Each number is 50 + 10 x the weight over its row's rms, rounded and kept within 0 to 99. Layers, rows and columns count from 0. The size before them is the row's rms in percent of the matrix's.

# q: layer 3 attention query, 128x160, rms 0.0738, rows 0-19, columns 80-159
# k: layer 3 attention key, 128x160, rms 0.0781, rows 0-19, columns 80-159
q0 095:33 56 50 55 38 52 54 61 46 63 52 35 54 51 45 27 46 41 38 35 34 50 62 50 50 50 50 49 44 59 60 67 42 45 60 50 44 54 55 56 38 44 52 42 75 35 45 51 65 59 49 26 51 65 50 33 62 48 43 48 50 75 42 61 38 36 53 38 55 52 63 41 46 46 48 54 48 56 36 48
k0 104:44 51 39 60 53 50 28 54 56 46 46 50 45 60 42 40 41 48 56 48 59 61 40 52 63 62 57 49 34 40 38 41 40 68 55 49 49 54 45 61 40 49 43 52 45 54 46 52 42 50 53 76 57 50 58 50 43 54 57 41 37 60 66 41 47 47 44 59 39 49 53 51 64 64 42 48 38 34 48 36
q1 096:52 58 57 40 66 44 35 59 44 53 55 61 60 44 52 46 52 51 43 38 67 57 43 62 30 53 58 29 58 45 53 42 60 67 41 54 66 69 42 68 58 52 48 62 30 64 42 56 42 61 53 32 42 36 53 50 75 58 47 35 63 64 58 67 56 61 53 54 38 41 49 43 48 62 54 48 30 38 43 42
k1 092:45 59 58 63 43 52 64 34 61 45 43 35 63 46 60 53 63 52 50 46 56 52 61 52 77 47 67 48 38 52 64 58 41 33 34 65 58 37 51 57 36 33 61 44 55 51 56 44 54 51 56 44 56 55 60 54 49 50 59 46 48 54 52 39 62 37 43 50 36 32 59 38 50 26 53 44 64 64 40 58
q2 094:52 53 46 57 42 50 54 36 46 54 56 55 32 42 55 44 69 35 57 67 40 59 58 38 42 43 61 50 50 58 60 56 72 46 46 61 34 46 60 34 49 42 59 31 55 54 56 40 55 43 49 33 67 45 59 28 41 60 61 59 54 64 41 71 55 47 40 53 62 67 41 44 59 47 49 44 63 54 42 57
k2 078:48 55 69 50 55 47 51 35 43 44 43 50 56 45 48 58 44 39 62 43 69 36 59 60 58 29 46 57 49 49 43 41 56 42 37 46 46 63 42 47 51 39 40 48 62 35 41 58 64 66 48 45 34 45 68 61 58 42 43 32 53 57 59 38 44 55 64 57 51 36 74 76 51 55 49 58 51 46 52 55
q3 112:61 48 59 51 49 43 49 48 54 49 67 54 42 55 56 58 58 49 49 54 47 45 66 52 33 50 64 43 69 42 52 36 56 41 54 60 59 63 46 40 46 64 69 56 38 58 53 51 41 59 55 14 50 34 44 53 50 63 38 37 52 58 50 69 54 75 47 48 34 53 51 56 52 70 41 59 48 43 29 52
k3 104:33 54 53 71 51 52 55 46 58 42 52 32 50 54 58 52 52 44 46 42 36 59 48 42 39 53 49 50 35 50 56 52 52 28 42 52 56 47 51 46 48 39 58 37 53 52 59 45 52 42 23 41 47 49 74 41 48 48 66 58 49 59 58 58 69 48 55 45 50 31 58 34 39 29 31 34 70 53 58 47
q4 086:48 34 52 53 26 50 61 47 47 49 39 36 50 39 44 51 56 46 40 49 69 44 53 50 62 56 24 64 53 45 42 29 41 44 40 34 38 24 51 64 39 52 42 43 50 54 58 46 51 52 56 61 56 77 43 40 45 41 44 61 47 53 50 29 49 39 47 51 66 39 57 36 53 56 38 57 51 57 41 59
k4 088:46 53 46 63 41 51 50 43 42 62 43 54 37 60 36 21 51 23 43 57 53 49 42 35 40 66 50 46 61 55 49 48 52 59 63 64 42 46 49 45 53 47 47 53 56 54 67 37 42 43 72 46 38 33 38 36 50 54 39 53 60 46 49 53 40 52 56 62 55 49 27 53 61 44 68 41 51 50 38 36
q5 098:48 70 46 57 38 64 50 62 54 60 53 53 58 30 59 52 44 36 32 71 57 51 45 38 36 44 52 35 60 37 24 51 58 53 55 64 46 57 52 68 47 54 40 54 53 57 52 48 59 54 56 38 54 47 55 48 71 38 39 48 51 70 61 58 46 54 46 43 56 63 66 35 61 60 73 63 58 48 45 50
k5 100:39 48 46 56 46 31 43 31 53 30 39 65 38 47 63 59 48 60 59 57 54 58 65 51 44 58 39 38 50 53 39 57 46 50 27 49 54 58 59 47 54 45 53 46 63 42 48 53 43 64 61 45 38 29 66 63 43 59 58 48 45 48 53 39 59 38 66 41 47 36 58 44 42 59 60 49 60 64 43 64
q6 088:49 46 44 42 44 71 58 37 48 62 51 54 42 53 38 55 55 49 44 39 41 57 60 50 56 51 29 42 52 57 61 50 57 40 44 42 35 41 63 53 52 56 54 54 35 38 68 60 34 37 54 57 58 41 56 52 64 51 44 54 60 55 41 53 43 49 59 60 71 50 52 65 41 57 48 54 57 54 45 59
k6 113:62 38 55 53 49 47 43 47 49 45 35 46 50 54 47 46 45 27 43 51 42 46 47 23 24 63 28 51 46 52 41 50 55 51 46 61 41 49 52 56 39 58 54 47 61 65 67 33 45 46 68 28 47 48 54 44 37 37 27 60 48 69 53 53 57 51 43 62 63 45 48 56 55 46 61 38 45 42 35 52
q7 109:46 45 57 48 58 55 36 44 70 55 47 67 57 44 54 56 32 46 55 37 55 43 48 32 57 44 52 30 63 58 42 46 47 24 61 54 44 58 41 59 58 40 31 50 52 55 41 56 50 41 53 46 48 37 39 35 50 55 63 38 68 47 41 70 70 54 60 38 64 56 55 68 36 48 48 46 56 38 40 31
k7 127:54 51 66 56 49 58 50 67 50 52 48 56 40 41 69 50 50 46 61 52 52 32 58 51 56 37 64 43 33 69 62 65 35 41 39 45 46 57 41 40 52 46 72 49 48 41 44 56 54 44 44 41 60 50 48 37 50 62 51 56 57 42 48 70 36 71 54 56 53 28 60 46 51 56 39 45 45 36 57 50
q8 096:70 46 59 55 41 43 35 50 56 55 40 51 48 51 53 40 55 64 55 56 56 73 53 50 49 32 56 66 27 50 59 35 46 56 56 54 35 51 74 51 62 60 65 27 56 38 52 54 54 58 42 51 51 53 51 35 59 58 54 47 46 58 66 50 42 61 49 58 42 66 32 35 46 55 64 50 50 58 52 48
k8 125:49 49 59 37 60 56 59 60 65 42 69 44 50 35 53 59 49 63 28 34 49 47 51 51 59 56 58 42 38 44 56 60 36 51 39 59 49 60 39 36 51 23 56 47 54 51 47 75 60 38 45 53 53 46 44 61 64 52 54 32 47 45 54 40 42 64 65 55 39 48 60 35 36 56 46 38 48 54 66 33
q9 099:39 38 43 34 50 61 41 47 48 54 47 50 28 52 47 67 62 50 47 71 49 57 71 55 59 41 42 62 40 43 32 49 36 45 47 41 43 57 66 46 50 60 41 59 65 42 61 49 47 55 56 52 37 60 54 49 60 40 57 44 41 52 50 49 41 51 61 53 63 78 43 41 42 54 64 56 40 45 52 43
k9 115:45 45 36 62 45 34 55 49 76 59 45 33 48 46 46 51 48 65 39 62 70 64 42 45 48 40 49 49 50 55 44 41 68 71 45 47 55 42 49 67 49 56 43 56 38 52 57 53 58 66 58 28 45 48 41 48 52 50 57 73 61 71 49 49 59 52 49 52 55 43 42 54 54 62 53 41 62 55 58 55
q10 115:52 62 45 40 69 54 34 63 58 47 37 65 47 72 58 41 40 43 51 34 55 42 59 51 51 45 45 54 55 58 51 67 61 65 59 50 39 51 34 56 51 43 38 50 42 45 43 41 60 56 59 63 72 66 46 61 42 59 51 52 29 56 56 34 47 41 50 55 42 26 51 52 51 53 55 51 45 61 55 53
k10 117:46 47 62 32 55 49 53 56 44 36 46 34 47 52 51 72 49 45 43 44 54 50 38 53 73 39 66 53 56 39 44 54 47 48 50 65 56 61 44 49 65 57 41 44 53 48 41 41 45 55 62 61 60 31 62 57 57 44 63 54 68 50 35 50 52 46 27 53 54 61 56 41 53 39 47 65 51 54 68 55
q11 121:51 39 45 48 47 43 39 40 60 56 43 64 53 36 36 47 68 59 45 55 59 52 40 52 56 51 41 45 34 53 45 66 55 44 41 50 73 31 49 48 37 68 37 54 45 49 46 43 58 45 47 63 55 52 47 43 68 44 66 47 65 65 46 33 51 64 38 48 75 33 49 31 48 40 47 54 45 31 56 56
k11 117:47 48 59 74 49 55 63 40 51 46 47 53 50 53 51 58 75 32 32 66 62 55 60 56 56 52 55 62 41 57 58 51 58 50 35 62 41 57 72 46 49 63 69 44 62 46 63 46 54 58 43 49 44 49 47 41 55 61 62 53 43 44 56 53 44 57 58 64 34 52 45 53 57 37 45 46 60 54 52 51
q12 114:52 53 45 51 34 41 57 51 66 53 47 47 34 44 42 45 50 53 46 57 43 56 58 40 41 50 47 58 49 55 65 61 52 39 37 39 54 55 53 54 53 58 49 38 37 63 48 47 40 48 57 57 54 25 28 46 59 41 62 51 46 60 49 48 72 58 54 65 62 46 39 56 57 50 34 36 58 41 50 41
k12 118:39 43 48 59 54 46 48 46 59 34 42 60 58 56 54 47 56 57 54 52 61 60 51 55 56 56 50 49 54 55 68 53 55 54 55 31 27 38 61 40 39 60 52 48 65 54 50 37 46 37 38 53 36 47 61 48 59 43 44 52 61 39 44 43 48 52 31 34 40 36 61 46 25 56 41 67 53 48 43 52
q13 118:45 38 47 54 23 51 48 62 47 59 52 26 54 47 40 35 40 53 44 63 32 43 60 26 71 51 47 39 53 57 58 55 79 38 48 66 56 45 36 61 56 56 37 54 34 55 64 63 52 49 45 50 42 59 46 49 64 54 42 73 42 55 44 37 56 51 55 54 46 41 67 69 43 48 69 37 50 50 50 47
k13 114:45 40 36 54 41 39 65 49 58 35 54 58 47 60 52 50 41 42 51 53 53 50 54 52 40 52 74 41 40 49 40 49 40 35 52 45 61 57 47 35 45 62 53 52 61 55 34 42 45 45 36 46 46 61 45 39 43 41 39 43 60 43 36 53 49 43 56 75 44 43 50 43 63 37 53 54 40 73 54 45
q14 113:59 69 43 40 64 50 47 45 45 29 46 52 39 29 52 51 44 69 45 25 61 73 53 49 55 42 68 47 58 60 59 58 48 45 67 59 55 44 57 49 71 59 47 55 47 45 52 49 46 30 58 53 49 46 57 45 57 51 41 67 37 59 60 54 61 52 40 50 52 59 59 39 56 39 57 42 65 59 49 43
k14 112:48 46 53 40 62 62 37 38 60 53 41 43 53 63 56 52 56 61 52 60 41 62 52 60 35 63 58 44 36 61 62 65 64 47 60 55 34 50 51 57 58 53 39 58 49 54 50 38 55 50 51 50 33 30 56 55 55 69 46 68 61 27 34 47 30 40 63 59 55 51 34 48 48 69 67 57 50 47 43 54
q15 112:47 51 34 54 63 50 51 39 56 56 42 50 55 49 50 48 53 64 53 41 24 46 55 44 40 52 58 46 51 44 57 74 63 54 44 41 49 41 51 37 65 41 38 55 56 47 51 50 64 48 36 56 53 53 51 66 65 56 51 51 67 29 39 56 49 39 56 67 82 40 52 61 51 42 34 51 42 50 42 62
k15 108:49 58 52 55 44 39 26 42 48 54 59 37 48 53 71 46 53 54 47 43 78 43 37 54 45 54 37 57 40 37 56 52 49 73 58 43 61 44 50 60 59 65 47 56 51 48 63 33 46 36 26 55 66 50 60 44 37 51 31 52 55 34 35 40 56 55 39 53 35 43 53 45 32 58 60 30 46 41 45 56
q16 110:44 53 43 58 46 44 48 52 53 52 56 43 50 64 46 54 54 65 68 61 61 53 57 36 51 53 51 66 54 59 36 37 63 48 63 33 34 43 55 47 45 61 46 58 61 50 60 53 46 56 59 50 56 59 48 50 40 50 51 45 54 32 35 47 39 54 43 61 52 69 57 29 62 32 56 44 40 51 63 59
k16 096:53 37 54 46 40 43 51 58 29 44 42 54 37 33 36 50 45 29 46 68 73 48 46 35 52 63 55 26 56 45 44 48 65 39 39 69 54 48 69 59 48 56 42 53 51 35 59 35 59 39 58 60 26 49 47 54 47 31 57 68 69 40 58 49 48 50 44 45 41 46 46 65 62 56 55 56 34 38 51 53
q17 086:61 62 47 57 49 47 68 55 36 48 53 47 46 49 47 60 52 40 68 39 47 55 45 43 31 37 35 51 46 44 64 30 63 57 34 53 32 38 38 32 59 57 48 46 30 47 57 60 44 57 55 35 36 44 50 61 52 36 41 43 57 68 56 73 53 26 46 43 50 56 26 57 47 55 50 49 67 71 44 59
k17 094:46 56 65 52 51 51 47 32 47 39 60 52 62 47 62 54 55 72 37 52 55 60 63 51 47 49 60 51 46 52 37 59 45 46 53 54 59 57 55 49 50 40 47 32 43 62 56 41 42 55 44 60 66 52 73 55 65 37 64 62 52 43 57 61 52 81 42 67 36 55 59 42 39 71 53 45 46 55 43 52
q18 091:49 39 45 48 46 64 67 55 64 51 40 46 43 52 46 54 55 58 47 49 52 40 55 45 51 36 47 58 59 61 35 48 40 43 51 58 57 59 66 43 46 53 45 61 54 73 45 51 51 36 61 61 57 65 31 70 36 55 55 45 54 36 56 36 37 56 31 48 40 54 43 50 54 43 45 63 60 45 42 57
k18 094:49 46 32 57 35 45 45 66 48 50 44 63 19 61 42 34 58 52 48 66 52 43 52 51 35 49 64 52 65 67 53 45 59 61 61 47 40 62 35 48 53 54 32 46 56 43 40 26 49 39 63 43 44 38 47 51 40 65 55 57 68 52 60 47 53 29 59 50 53 54 36 64 50 40 56 42 52 42 53 52
q19 077:74 42 61 68 50 50 72 58 40 40 51 55 45 61 70 58 47 63 40 61 56 45 59 61 56 22 42 64 60 34 40 36 58 52 49 58 49 33 57 46 54 52 56 58 42 44 50 41 38 34 50 51 48 50 35 42 36 52 64 61 68 52 53 43 38 45 41 29 39 66 56 65 49 45 53 56 66 44 67 55
k19 079:41 56 53 56 63 60 46 71 53 58 68 49 53 52 47 57 58 37 55 37 49 41 43 37 41 58 43 42 65 58 59 67 41 56 49 35 48 46 52 35 47 70 40 52 50 56 59 32 26 55 76 37 59 41 35 57 44 56 54 38 52 58 52 63 43 45 60 53 44 61 45 54 67 57 44 52 44 41 57 33